Weights of a small GPT-style language model, trained from scratch on English Wikipedia: no biases in attention or MLP.
Each number is 128 + 32 x the weight over its row's rms, rounded and kept within 0 to 255. Layers, rows and columns count from 0. The size above them is the row's rms in percent of the matrix's.

# layer 3 MLP up, 2304x576, rms 0.0431, rows 744-815, columns 192-287
size [108  96  83 111  87  92 103  90 103  88  88 114 106  89 102  93 105 100  97  97 113  99  89  91  99 104 113  31 109 102 109 102  99 103 105  98 103  31  98 109  98 114 104  99  27 102  98  86 102 103 105 112  88 112 100  98  91 102  99 101 109 112 110 104 107 106 111 100 105  91  97 113]
[[ 92  96 133 134 178 103 151 107 105 115 144 144 156 150 187 149 169  88 101 143 147 123 116 101 121 110 175  66 146 105  70 180 106 140 121  47 163 123 107 114 110 112 103 162 151 133 150 147  85 123 115  29 137  62 124 138 143 154 215 184 173 131 140  94 116 105 164 158 140 155 138 130 104 139 177 199  86 104 118 141 123 192 161 141 214 168 152  88  91 144 150 141 114 177 169  70]
 [105  99 197 152 175 190 193 174 126 126 146 188 119 121 135 141  92  99  97  99  58 152 168 124  94 115 127 110 137 120  77 186 139 113  81 112 150 146 109 160 134 100 158 115 142 162  98 118 117 181 118 123  88 108 148 136 127 129  87  92  51 152 147 101 105 184 124 166  84  89 114 113 158 133 110 151  93  93 138 112 117  62 133  89 129  76 121 155  92  88 133  89 138 109 173 153]
 [107 153 140 104 192 108 195 151 142 124 153 149 132 135 112 148 162 189 148  76  84  76 146 150 137 147 166  71  77 148 150 124 118 168 149  73 160 201 136 169 175 133 115 122  89 136 134 173 163 132 126 108  66  53 148 167  74 153 106 121 110 137  96  95  64 223 119 195  87 141 129 152 135 174 151 152  99 165 132 150 110 145 142 158 170  78 136 185 111  73 164  45  88 133 171  91]
 [ 47  80 147 126  85  78 106 112 120 156  97  84 177 155 145 182 137  97  88  78  81 109 137 152 140 159 142  89 115 108 109 115 104  78 114 139 171  95 142  82  85  48 195 161 186 115 172 103 121 166 125 130  96 137 162 136 125  81 117 135 106 130 101 151 106 187 116 150 153 103 138 145 128 140 153 177 128  66 118 118 137 111 140  80 134 106 111 138 138 116 159 103 104 139 116 174]
 [ 74 155 146 114 104 125 128 168 175 113 116  94 151 171 134 179 115 154 139 118  97  65 171 155 139 152 102  94 108 109 131 157 100 132  77  90  90 101 149 136 103 157 195 113 137  86 127  88 107 130 113 117 129  86  95 153 118 133  74 144 147 155 156 116 138 119  84 193 181  95  75 187 109 181 147 127 120  81 106 122 101 108 128 140  77 102 113  75 117 162 120 114 110 120 126 105]
 [110 118  91 127  99 164 108 190 152 162 143 156 100 105 195 111 138 165 140 113  96 151 147 107 164 109 132 144 176 177  87 161  74 150 131  99  80 146 122 151 110 135 161 160 101 116 108 119 148 135 156 149 123 130 130 135 161 163 173 186 115 124 129 161 102  65 123 138  89 154  39 101 119 134 153 154 157 155 125 140 137 142 121 160 160 171 150 126 183  85 191 137  57 120 105 124]
 [141 133  76 153 118 173 153 121 114 112  89 182 126 148 102 172 101 163 111 155 140 120 115 103 124 110 131 100 114 156 128 182 118 159 119  89 108 109  84 103  93 124 145  79 122 156 126 174 166 131 142 125 124 132 105 117 132 141 124 103 149 145 192 157 133  92  79 150 129 140 140 156  95 160 115  95 223  69  96 104 113 134 131 131 123  68 128 200 117  70 140 153 118 138 160 150]
 [ 97 183 180 130 177  77 129 144 176  75 125 135 136 142  57 155 107  99 216  64 116  98 166 132  66 224 130 177 144  78 179  94  98 155 160 150 138 124 102 130 175 161 147  52  99 159 194 153 159  92 163 102  91 162 135 177 105 187 158 119 132 148 134  68 136 161 119 179  81 208 180 147  93  85 203 131 141 113  71 216 171 115 164 166 140 107  94 204  76 101 152  99 155 134 132 139]
 [148 123 108 112  91 123 157 128 120  48 112  66  87  88 134 102 144 189 181 186 128 117 132  78  97 172 146 153 137  70 117 137  97  87 110 140 140 177 114 151 128 115 158  89 166 102 134 123 229 193 179 101 101 138 132 102 123 186  91 116 189 122 103 120 100  86 134 133  89 147 113 139 187 143 176 137 211 125 110 154 152 137  95 114 142 135 140 192 107  77 154  81 118 192 169 133]
 [117 121  71 111 164 110 152 164 121 155 125  79  98  82 110 139 116 120 144 106 114 167 154 155 123 114 137 105 123 121 163 123 107  70 109  91 130 125  87  96 204 126 134 110  92 150 172 145 100 168 134  75 100 154 105 140  97 103 133 129 101  69 120  54 138 144 124 134 139  76 104 174 104 126 147 149 136 110 109 166 105 117 111 134  89 123 144 134 159 151 109 111  74  93 171 185]
 [129 117  92 154  91  96 152 178 117 122 158 104 146 176 167 164 104  75 120 126 132  87 111 172  76  90  94 159 141  76 186 102 130 139  80 126  81 123 175 114 164 171 153 135 134 131  68 108 176 107 147 122 115 134 138  86 103 147  77 111 163 112  97 135 164 164 102  97 135 161 109 110 148 124  95 121 169 126  98  83  82 120 167  79  88 143 126 148  95 123 121 127 137 165 121 107]
 [124  83 147 121 139 127 150 116 109  87  78 105 173 133 105 171  88 155  92 133  96 140 122 132 105 161 121 132  98 157 125 134 121 156  85 126 133 171 126 130 136 117 182  88 118 114  79 170 116  95 162  76 144  79 151 138 155 128 132  60  90 155 132 108 158 136 122 145 162  98 124  87 136 149 166 109 102  96 143 119  53  48 174  71 173 184 110 167 152 131 121 128 170 161 137 117]
 [189 145 190 171 132 131 122 160 160 149 111 167 151 102 143 114  63 136 116 120 127 173 134 133 146 111 150 128 109 109  72 128 120 133 117 177  88 130 108  52  53 153 121 113  48 141  98 122 134 145 124 115 157 135 107  99 153 130 210 134 157 138 143 138 144 128 105 149  73 155 236  95  84 125 118 105 120 127  92 149 116 114 144 115  79 157 115 120 112  69  71 132  98 157 112 151]
 [145  91 134 106  53 130 146 134 116 124  93 142 146  29 119 130  84 205 121 161 114  75 129 163 144 205 143 183  94 106 170 112 155 160 129 149 165 122 179 132 157 124 100 113 159 183 161  87 176 135 148 121 180 156 166 116  94 173  97 163 151  90 145 151  65 196 111 147  82 123 104 142 112 195 176  60  87 129 124 118  74 139  73 169 183 188 131 142 128 143 151 152 108 124 149 155]
 [107 160  80 164  88 144 191  84 159 173 152  97  88 137 138 143 159 128 108 167 119  84 111 155 147  91 114  72 146 120 126 149 111 115 126 113 110 140  88  79 123 181 116  89 166 108 104  97 135 189 101 101  53 134 148 125 182  91 109 101 129 118 124 101 116 119  78 103  87 193  86 113 133 103 110 122 165 140 138 146 169 119  99 216 114 159 104  89 152 137 149 154 142 196 199  74]
 [128 120 129 175  96 171 210  88 164 139 162  81 171 120 157 148  91 134 176 149  99 148 117 196  85 124 110 131 138 156  94 190 152 164 100  42 123 123 115 134 161 189 113 121 123 100  99 130 144 153 120 134  93 137 123 149 127  99 153  81 111 106 160 120 122 126 204 185 137 144 135 131  83  90 117 120 128 107 147 107 142  88 187 112 132 113 125 146 175 118 136 190  87 109 165 122]
 [109 108 104 194 138 128  72  98 114 159 135 201  89 173  67 144 132  81 119 127 129 175 118 109 115 141 118 142 103 184  99 128 103 171 108 109  93 145  76  75 121 145 144 102  79 131 151  51 111 153 115  96  74  78 191 170 171 151 106 139 145 114 177 160 129  79 136 156 125 114 117 136 147 151 164 128 152 105 126  96  94 109 130 108 134 178 161 160  89 117  99 191 153 142 145 169]
 [128 106 176 176 120 156 110 138 136 133 139 126 101 139 107 136 103 102  48 130  82 143 124 142 150 150 179 141 106 146  82 109 148 214  99  77 185 119 126 128 111  70 107  58 128  81 137 115 163 151 150  53 106 133 159 176 152 154 122 178 149 167 138  81 160  92 131 142 131 106  90 144 117 120 175 118 111  97 105 113 130 161 156 112 186 105 119 138 118 103 116 124  99 202  95  83]
 [105 130 112 112 118 162 111 139 152 133  96  86 154 185 182 172  33  99  93 134  52 154 154 142 134  96 129 172 173 152  64 230  98 132 140 137 139 109 114 133 132 113 160 111 142 149  95 113 110  92 148  94  16 138  98 140 115 105 113 109  92 201 144 147 141 145  69 165 130  81  72 160 139 130 117 155 116 144  66 133 124 111 115 155 113 155 129 136 131 144 136 126 168 115 133  93]
 [138 144 105 142 110 141 124 168 105 139 129 112  83  96 184 105 170 124 123  70 131 105 155 104 139  70  86 156 131 109 158 191 112 104 143 132  46 161 126  81 166 146 114  81 111 150 148 110 113 121 133  74 208 129 132 123 116 191 126  63 133 108 116 126 131 130 132 125 112 170  66 117 190 116 159 123 120 100 142 136  85 102 129 184  95 109 108 124 176 136  95 132 116 136  82 164]
 [111  97 184 148 124 127 222 143 137 120 123 119 102 123 123 155 176 119 105 128  63 156 113 172  76 184 176 106 150  86  95 191 118 158 128  89 139  76 160 145 126 167 137 120 109 158  87 203 117 139 183  75 179 147 126  59 157 172 119 128  70 143 147 104  95 106 151 154 141 150 166  87 149 173 145 164 152  96 139  96 152  56 172  85 134  83  84 198 158  80 127 150  77  88 102 137]
 [114 177 150 143 143 140 124 137 190  84 167  86 141 104 133 122 146 162 149 127 152  82 115 179 110 144 148 120  87 118 143 119 106 156  90 145 133 106 142 114 108  96 147 130  70 162 129 105 149 160 139  85 155 120 155 189 110 200  90 119  61 110 168  63  93 164 124  76 176 129 162 183 157 140 113  93 172 106  81 111 149 128 115 154 145 124 136 147 118 180 116 148 110 139 142 130]
 [177 135 123 150 149 118 166  85 127  79 139  86 174  86 114 134 126 190 134 185 132 171 139 124 121 111 133 187 158 116 117 141  82 119 136 122 116 200 113 117 132  95 112 140 138 151 116 171 180 108  78  90 139 109 167 121 105 146  96 107 128 137 120 116 107 185 124 171 111 125 106 133  87 124 160 151 154 110 108 162  94 108  85  99  70 148  68 142 100 137 168 125 153  95 127 168]
 [112 102  74 126 147 124 133 144 137 148 113 112 145  82 102 111 134 121 109 102  92 122 115 142 147 128 123 145 153 109 102 128  67 118  87 164  87 139 100 116 108 145 133 130 134 100 134 169 160 192 135 124 145  85 185 118 122 179 122  85 149 142 162 130  57 135 149 121 166 173 100 113 161 122 127 126 142  92 135 176 160 155 103  98 116 109 106 170 154 153 136  94 126 122 171 129]
 [150 131 120 102 162  81 111 110 140 200 122  81 142 152 110 134 134 171 117 121 138 128 119 160  83 105  89 100 205  53 120 178 150  89 141 121 104 189 110 137 133 126  95 134 145  74 147 105 126 173 162  91 112  98 161 163 155 182  88 146 119  89 139 109  64 117 148 161 176 124  96 202 132 111 169 145 166  94 123  94 102 149 111 144 126 172 144  91  61  79  90 139 106 136 123 122]
 [128  84  78 202  65  73 107 104 143 128 105 116 184  63  73 159 141 219 122 106 144 130 164 178 100 147 110 154 147  58 143 123 168  89 101 108 135 145 137 172 155 152 127 176 113 185 136 158 192 163 142 144 128 120  87 176 123 185 129  98 135 128 151 114  47 200 115 110 114 144  68 171 193 144 150 128 174 109 136  87 166 110 141 130 108 101 147 124  61 103  88  97  81 129  95 157]
 [141 126 158 147 178  97 142 116 115  82 124 120 106  79 147 126 124 161 186  94 161 155 129  68  88 165  74 107 155 127  87 133  84 133 121 171 123 139  91 121 151 126  93  86 146 123 143 181 138 200 135 117 136  93 199 118 144 144 184 189 105  74 102 122  72 155 111 113 143 177 152 176 124 155 181 118  84 100 165 136 130 144  87 199 143 134 112 118  87 102 183 136 199 165 171 158]
 [110  98 145 205 146 126 157 160 143  90 122 109 132 118 124 101 170 141 105 148  38 121 171 117 104 124 133 139 155 144  92 173 110 130  96 125 114 133 135  90 136 119  84 160 182 135 173 141 162 170 136 126 122 167 152 131 179 161 118 135 106 156 138  67  89 160  99 183 119 161 124 183 139 125 137 127 131  82  83 151  94  98 141 120 124 126  67 213 125 101 170 128 118 152 123 138]
 [ 83 130 117 129 171 114 127 178  99 116 103  91 139 156 127 113 128 133 108 105 134  45 149 145 162  89 113 159 101 150 146  96 189 128 139 123  81 100  91  64  63 123 102 145 174  85 130 118 168 125 129 130 133 157 133 176 171 135 109 129  79 132  55 139 126 119 148 131 145 226 172 103 155  84 136  79 100  97 112 165 117 168  98 142 158  80 112 175 175 136 105 129 117 150 181  64]
 [180 174  60 109 137 124 172 125 129 103  85 117 140  42 132 170 133 124 187 112 138 165 101 104 126 101 169 159 142 142 128  90 131 142 107 124 138 138 116  96 111  99 108  87 116  93 175 121 112 132 142 108 180 175 160  86 112 125 135 104 121 120 179 100 132 191 136 149 187 164 101 167  77 137 114  97 129 104 113 189 160 172 132 143 149 170 140 115 155 137 116 170 132 140 176 139]
 [111 164 142 144 178 154 112 116  94 145 145 165  95  86 138 131 100 152 181  76 155 129 121 121 104 158 119  79 143 112  89 154  99 161 106 127 147 103  67 105 117 136 148 152 128  89 184  92 110 138 108  35 155 108 130 128 128 149 140 145  88 162 125 186 118 116 134 168 105 117 172 116 104 151 170 114  72  97 105  75  56 182  95  88 222 148 155 126  93 125 111 192 153 174 155 140]
 [111 113 149  91 166 128 106 179 156 104  94 107 182 129 133 177 126 171 149  94 110 124 123 111  96 120 107 110 121 159 109  98  64 126 102  71  58  91  98  75 115 144 109 173 132 148 155 101 139 163 137 127 124 154 153  57 172 118 108  85 167 156 175 129 179 147  97 221 157 126 134 150 142  83 123  50 178 129 112 174 125 120  74  66 124  80 113 124  76 137 119 186 188 104  92 126]
 [162  94 120 118 116 128 136  94 100 170 116  99 185 102  84 151 117 127  66 102  84 169 132 128 142 122 108  91 206  92 118 113 147 141 160 127 105  95 137 148  65 136  87  89 159 122 183 103 186 166 169 132  77  82 150 142 194 106  70 157 135  98 141 132 160 111 160 117 129 150 122 122 131 109 113  66  95 131 121 129 146  76 177 113 133 106  99  98 140 119 116 159 100 114 125  78]
 [ 59 123 184 116 106 119 100 131 142 116 116 133 150 116 166 127  80 137 106 120 104 167 168 108 171 121 106 153 124 172  89 110  50 139 107 167 156 118 110 153 116  58 140 201  91 114 132 168 112 116 144  47 109 154 119 172 137 205  98 136 147 108  27 128 127 122  76 106 105 119 109 101 123 170 147 118  44  34 106 114 159  94  93  78 145 101 104 152 132 131 164  76 168 164 171 131]
 [105  99 148 156 177 131 138 100  76 159  96 169 135 143 148 118  86 171 170 160 143 123 132 124 149 101 101  74 171 164 117 131 111 150 112  94 108 125 184 172  83 158 166 120  71  91  77 126 143 156 161  63  81 121  92  69 140  98 151 113 128  98 114  82 111 130 180 129  92 146 149  88 101 175 124 125 139 155 147 121  92 116  96 108 196 161 119 183 180  86 129  72 125 187  86 120]
 [127 100 126 174 141 147 103 170  57 108 139 143  98  90 159 144 102 135 162  94 140 130 129 106 143 166 156 153  98 134 104 164 176 133 114 163  41 142 105 146 130 116 128  94  90 142 129 143 112 171 107 143 147 136 135 152 149 157 164  85 126  94 163 157 103 118 140  88 138 136 123  68 136 160 102 126 163  94  97 133 111  46 163 148 130 163 107 196 102 143 113 105 124 179 107  71]
 [171 171 149 135 145 107 167  89 133 163  78  80 155 134 104 112  67 112 110 130 166 158 117 117  98 109 112  78  67  94  99 115 169 102 156  85 100 113 161 106  97 164 120 170 155  79  77 141 169  95 129  47 109 127 164 143 132 127 133 134  83 152 114 141 109 127 123 238  92  94  86 102 112 108 151  60 126  96 143  94 142 147 168 101 115  76  81 155 155 114 130 130 156  86 169  89]
 [139 139 122 180 114 150 148 158 114 136 144 150 167 110  82 190 121 165 115 115  37 197 185 162  99  93 129 102 121  92  73 135 145  90 128 120  99 102 135 114 128 112  93 143  79  85 117 176  99 167 173  99 121 110 167 168 141 184 132 191 100 137 113 114 106 124 126 166 153 144 171 154  99 171 127 156 127 107  92 170 107 163 103 127 157 108  83 144 119  97  64 165 146 166 126 162]
 [110 180  97 158 177  95 136 133 139 122 109 125 103 139  96 189  68 156 137 169 126 146 109 116 140  91 140 150 155  88 134 132  81 127 100 207 165 138  81 101 161 178 115 133 108 175 142 158 106 157 172 143 126  85 122  86  78 109 168 131 155 133 138 141 101 134  77 148 158 162 178 185 176 164 141 124 215  65 138 128 100 143 129 142 127 108  98 155  94 154 130 125 111 131 122 199]
 [147  70  58 116 151 143 109 129 138 132 116 120 103 115 144 110 150 109 102  77 135 195 139  55 112 136 144 144 119  88 120  85 109  93 120  90  93  73 135 107 113 149 128 135 142 139  95  54 119 147 146 123 144 154 203 175 169 135  99 105 124 172 143 150 125 142 158 153 115 105  84 143 116 207 138 115  99 146 138 184 173 121 168  64 102 109 120 111 175  82 154 141 105 169 116 119]
 [144 121 112 109 129  68 146 139 133 108  97 143 165  99 165 239 181 175 106 115 153 100 147 172 126  94 107 121 148 117 112 121 169 113 113 128 108 113 144 167 148  93 185 133 124 142 114 126 131 138  95 126 114  82 142 136 121 160 123  96 190 138 181 126  81 142 152 158 103  94 120 132 137 123 154 106 103 121 121 110 145  74 137 134  74 124  57 161 151  97  86 125 135 142 111 152]
 [128 145 138 156 160 164 161 139 127 138 108 106 101 142 107 140 145 166 155 131 117  89 181 110 107 156 136 122 150 150 141 129 154 132 123 103 141  82 122 121 109 102  95 119 151 116 158  94 141 165 129  84 129 125 194 148 139  93 141 106 141 119 115  99 134 155  82 124 105 156 148 152 163 111 224  76 142  57  80 102 114 132  83  87 108 111  84 123 129 121 134 152 147 106 136 122]
 [101 133 152 149 148 156 116 138 141  92 129 118 174 134 164 127  91 130 112  99  99 165  95 101  85  99 211 105 112 170  86 130 106  91  48 112  55 138 102 155 111 102 154 133 103 113 126 122 115 141 125  97  50 147  86 130 153 157 121  63 106 209 124 104 100 182 101 216 134 138  80 176 144 126 201 188 122 145 115 105 159 117 190 147 111 167 100 132 122 125  94 114 157 138  66 122]
 [155 128  91 169 143  73 124 137 130 153  99 137  94 115  90 207 105 130  76 182 106  99 115  90 137 183 135 120 175 160 121 160 149 107  79 124 145 137 195  35 140 139  73 115 135 129 163 180 164 133 144  89  39 132 165  81 161 149 137 140 130  81 117 119 147 151 165 149 113  88 104 152 167 174 151 137 122  60  69  63 107 113  47 126 170 138 131 170 127 126  51  52 159 129 152 184]
 [140  91 126 177 157 107 158 152 101  41  93 131 108 146  90 128  92  97  89 146 123 102 162 130 117 138 127 160 158 147 155 158 129 154 144  91 104 166  86 156  87 123 158 126 166 140 112 107 163 151 149 109 109  97 128 179 175 177 181 138 116 118 146  99 140 136  95 183 118 122 135 106 177 111 171 127 126  90  91  99 131  92 153 150 124 104 100 154 107  84 135 122  98 136 210 102]
 [144 100 154 203 147 104  88 125 126 172 134 130 136 106 174 144 143 123 203  64 123 164  79 104 142 183 137 120  95 124 122  82 102 166  83 141  48 126 163 117 158 105 138 144 144 109 131  89 114 132 138  75 110 108  99 188 122 140  86  65 128 200 182 182 147  97 134 171 125 126 142 142  85 129 136 175 116 101  78 153 157 100 135 129 166  47 121 169 170 101 120 123 107 176 105 141]
 [151 150 193 169 129 155 179 141 165 130 161 106 143 115 174 150 105 159 173  82 119 132 142 153 122 159 158 116 136 103 119 132 115 118 115 118 147  41  89 129  87 133 158 139 123  63  66 139 120 148 128 138 112 163 118 112 154 102 150 156 103 136 118 107 142 194  92 120 125 135 127 177 120  86 113 125 119 134  86 194 141 173  81 110 115 135 151 126 126 126 121  93 125 159 183 121]
 [ 99 135 141 123 165  76 150 118 140  66 136 150 125 147  63 102 114 143 133 122 112  99 125 145  73 175 175 112 127  95 162 119 136 142 132  83 149 109 167  85 151 176 176 165 100 165 105 148 165 140 176 137 154 114 115 114 148 139  69  62 139  56  65  68  81 147 145 151  85 117 124  88 193 127 133 166  87 151 105 168  90  72 180 121 160 100 149 141 122  67 126 167  53 107 127 137]
 [ 96 141 135 144 102 110 111 145 127  44 113 102 169 154 108 135 134 125 141 100 119 209 131 117 117 143 155 102 114 143  70 119 108 125 171 171 120 105 153 152 130 178 173 100 164 100 138 118 166 174 110 118  77 167 106 109  98 196 202 141 149 142 148 178  72 116 135 180 125 143 163 141 115 162 170 141 114 109  92 183  97 164 147 119 145 188 106 156 103  97 172 169 127 194 156 101]
 [125 168 148 107 138 139 135  83 123 159 173 164  90 135 124 140 138 140 127 115 142 144 178 112 122  77 147 141 155 137  79 143 114 160 129 124 134  94 121  70 101 130 105 193 124  75 150 114 100 137 144 140  78 101  93 148 149 112 142 179  80 107 105 101 101  94  48 160 178 153 146 127 116 155 103 154 146 110 136 137 134 107 114 162 116 104 126 129  97 155  91 109 109 119 106 114]
 [100 142 115 132 163 112 118 144  90 121 121 170 133 130 142 132  96 140 139 113 136 106 143 154 126 160 145  78 132 154 123 124 123 123  79  74 101 159  41 121 154 160 101 127  80 100 131 114 158 138 162  83 123 144 140 116 134 160 114 139  92 162 136 145 156 121 136 163 146  92 128 160 132  97 209 100 162 164 125  93  61 138 133  88 151 125 146 105 141 125 168 147 165 167 141 146]
 [110 163 148 127 173  84 101  95 174 117 122 161 137 116 123 126 132 152 105  62 152 101 110 105  95 135 139 110 102 112 112 101 128 136 140 181 104 124 104 141 119 187 148 183  59 120 108 150 106 169 138 120 149 123 200 123 154 192  78  83  84 187  68 138 129 148 150 117  71  79 114 137 110 148 153  70 113 135 136 140 155  82 159 184 158  89 149 159 111 148 176 138 163 154 126 110]
 [ 70 145 147 115 152 132 169 148 119 129 133 159 133 192 112 151 116 112  69  99 103 167 117 152  70 129 134 106 137 104  44 128 117 124  92 152  90 125 114  65  69  82 154 183 162  99 160 158 108 146 101 103 136 111 164 159 150 140 147 139 133 110 126 115 132 162  53 128 177 129 109 131  90 220 165 129 136  97 114 107 159  70 123 128 169 108 122 166 143 168 114 134 185 153 144 143]
 [ 67 195 142 199 116 141 179  86 106  50 114 114 114 107 158 119 171 116 116 146 114 121 113 145 135  91  93 128 148 136 119 138  78 150 132 114  70 129  96 161 116  97  98 207 127  93  63 115 149 134 118 135 117 178 122 166 166 108 128 114 116 130 166  78 132 137  89 119  75 117  88 135 106 174 143 152 134 145 100 112 144 162 142 133 104  97  98 132 128 116 138 103 198 136 129 125]
 [115 110  90 103  86 134 197 124 200 101 134  99 108 127 146  88 115 154 109 143 138  93 148 102 157 129 137 125 144 176 110 103 113 179 112 174 106  83 122  62  98 149  75 107 179  98 168 135 115 170 193 102 140 133 175 103 191  57 133 160  84 146  91 158  82 141 105 113 147 135 142 122 138 131 137 104 107 110 122 139 170  97 102  94 178  81  96 168 125 132 101 156 118 139 189 116]
 [ 93 137 108 132  92 143 101 176  84 133 158 159 187 139 134 123 110 133 190 120  68 167 146 119 115 166 131  90 153 140  95  93 133 131 136 154 147 121  76  78 171 154 101 201 102  84  90 118 133 174 153  98  96 141 184 102 161 171 144 102 114 212 116 169 125 102 156 179 107 117  98 154 150 103 138 101 164 161 121 124 125 122 107 123 133 137 118 191 128 120 104 161  88 149 182 189]
 [135  85 122 125 128 126 134  81 108 122 142 110 170 149 104 164  76 147 139  88 121 141 132  92 164 111 115 158 159 133 122 121 144 168 148 114  62 116  35  99 152 240 140 207 170  52 126 143 143 121 139 138 124 140 106 120 117 131 190 132 103 106 197 137  91 119 140 109 125 182 142  75 124  87 151 175 131 129 122 115 119 100 135 104 124 139 139 164  85 137  94 155 160 127  62 126]
 [145 113  78 148 152  94 136 137 112 107 131 123 174 149 114 141 104 154 156 134 147  84 172 179 131 146 171 120 156 129 154  72 139  95 144 101 115 165 121 128 120  72  94 119 142  95 149 151 173 148 219 112 120 143 182 135  99 166 154 132 123  75 126  55  38 151  86 121  52 159 155 119 154 122 122  89 143 143  98  79  97 132  73 102 122  95 153 155 143 167 154 172 132 155 119 154]
 [ 97 121 178 180 122  58 135 141 133 194 130 157 141 120 117 117 120 105 124  93 138 129 190 172 110 133 155 119 100 152 147 132 169 121 145 149 132 174 116 157 176 144 182 118  87 127  90 149 112 124 141 134 119 131  87 112 126 126  74 179 135 104 123  75  73 128 183 133 176 116 146 133  61 108 109 128 137 122 157 175 118 120 162 120 135 114 125 193 186 111 147 137 113 141 142 108]
 [105 130 119 151 155 137 201 108 103 164 176  85 151 151 129 178 128 148 138 107 105 167 112 199  68 119 136 136 198 105 140 169 123 121 194  76  61 109 134 192 141 109 163  95 118 145 105 145 120 116 104  82 155 124 130 102 185 130 162  94 148 140 158  78 146 119 156 137  72 145 129 145  74 106 132 118 112 141 113 144  96  87 127 127  85 133  81 175  99 118 116 139 127  84 100 137]
 [145  71 129 118 162 135 177 142 138 196  63 124 108  71  67 152  86 145 140  90 147 118 104 144 124 156 161 147 107  95 125 150 128 158 188 118 156 143 160 139 111 125 150 173 142 109 192 118 147 144 138  89 161  85 114 173  75 128 129 210 170  91 154 111 101  87  95 133 176 116 121  75 177 129  98  84 152  66 142 121  68 158 101 149 140 201 108 126 130 133 117 101 181 134 131 156]
 [165 174 160 125 112 139 130 165  61 104 107 126 127 128 153 126 110 129 173  57 129  78 165 114 169 112 144 151 122  82 117 143 120 148 159 152 122 147 128  96  97 104 115 141 119  49  80 164 127 132 134  87 164 107  70 134 120 147 132 139 117 139 109 190 136 130 114 163 144 134 149 160 144 117 138 154 125 109 104 100  69 192  19 121 123 151 150 135 131 153 105 111 140 220 161  98]
 [132 100 141 150 107 154 149 174 127  89 117 152 127 140 132 192 142 164 162 107  78  97 143 116 105 152 101 188 112  80 132 132 163 133 105 118 141 129 133  85 111 153  86  97 104 160 127 148 116 182 142 131 123 120 129  85 134 140 124  76 102 173 133 137 111 161 105 142 116 136 165  89 108 111 187 136 102  92 132 193 146 134 114 133  71  61  93 142 119 100 128 128 115 185 109 124]
 [174 119  62 191 111 176 109 134 136 112 127 157 103 118 127 126 130 170 157 108  66 130 140 103 137  93 165 132 135  91  95 111  96 163 100  81  97  56 125 147  88 138 150 165 152  65 153 110 131 132  95 133 143 129 168  83 140 163 111  87 121 108 126 149 142 117  89 153 142 217 137 191  93 140 157 112 177 115  99 159 136 156  53 148 147 183  75 145  82 139  98 108 118 169 130  93]
 [118 151 110 145  71 115  74 115 133 148  63 105  90 163 144 126 146 170  76 155  78 118 124 101 118 133 112  66 131 126  95 170 148 181 108  90 129  87 147 154 124 144 128 110 153 125 106 122 145 138 116  87 145 135  81  97 151 155 122 155 111  70 113  77 114  70 132 112  75 149  86  92  62 173 134 141 109 123  87 140 109 147 131  96 190 184 131  92  92 122 126 116  98 138 121  95]
 [ 96  71 114 146 117  64 149 139 130 158 134 112 103 133 149 160 156 101 151 117 100 150 138 160 126 147 164 114 123 107  65 202 147 180 125  71 124 140 157 143 132 107 138 137 100  84 110 110 165 168 158  76 152 101 161 182  84 116 170 121 112 133  91  52  87  72 116 149 105 152  76 122 138 152 138 188 144 100 100  86 142  97 127 114 157 176  99 178  85 124 117  56 128 110 104  85]
 [135  89 157 212  60 112 181 133 154  62  85 130 182  87  98 156  84 120 153 107  59 149 116 129 140 164 129 111 172 136 121 130 106 119 127  74 128 133 122 181 148  66 184 136  75 109 132 109 104 164 105 144 117  75 146 143 174  87 159 131 138 143  22 128 130 125 117 116  97 115 155 183 156 148 119 158  94 105  95 125  82 191 147 159 115 134  35  74 127 160 166 136 123 169 115  90]
 [105  98 114 100  78  63 166 132 128 151 114 121 122 150  74 139 147 155  80 152 139  67 115 144  82 152  74 138 164 135 150 104 223 148  96 137 133 135 154  75 125 104 157 119 111 127 157 182 133 148 147 132 158  96 191 155 121 150 126  96 157 105 113 131  72 202 134 125  80 168 158  83 142 143 146  85 120 120 111  51  63  72 201 110 116 125 101 109  76 108 155 177 134 104 120 147]
 [ 98 147 160 113  88  96 100 146  84 159 175 146 119  98 143 200 139 146 201 129 124 118 136 122 140 104 100  84 124  95 139 126 121 179  91 152 109 202 119 111  94 188 175 116 128 117 106  62 149 162 163 121 135  84 171 160 139 116 141  94 136 166  56 130 118 145  77 126 124 186 166 158 163 135 156 118 188 105 130 144  83 152 109 119 134 135  90 200 110 139 114 100 118 133  99 179]
 [111 123 124 108 140 164 185 131 106 131 161  96 134 171 170 188 122 141 124  69  59 163 140  98 171  26  83 117 146 120 166 123 123 148 112 179 127 144  74  82  70 147  59 147 131 130 162  77 157 110 170 172 130 102 167 123 138 164 154 179 145 121 110 139 100 115 148 116 126 172 187 118 108 108 111  99 133  81 131  99  83 118  95 153  85 108 147 163  72  88 125 176 129 145 147  92]
 [137 130 111 107 142 107 140 162 163 144  84 159 122 107 139 153 126  98 159 113  89  71 177  86  86 115 110 130 107 138 122 111 131 137 150 125 140 140 175  90 158 154 193 114 138 118 180 144 125 116 101 169 100 115 141 101 132 184 179 101 163 144 123  70 103 149 133 212 114 160 168 132 115 124 145 119 126 110 137 138  98 140 146 127 154 156  69 155  88 118 150 116 107 135  60  88]
 [110 131 135 167 156 132 115 166 166  69 162 136 124  69 164 120 144 143 139 129 114 174 130 101 151 139 153 145 131 169 139 106  74 173  92 171 124 183 145 174 144  87 117 102 100  83 147 103 162 154 126  43 102 128 174 141 162 158 170 128 129 151 137 148 118 128 116 154 170 106 104 103 198 105  99 116 135 175 109 111 136 102 135 151 144 154  84 148 154 142  81  92  91 216 138 136]]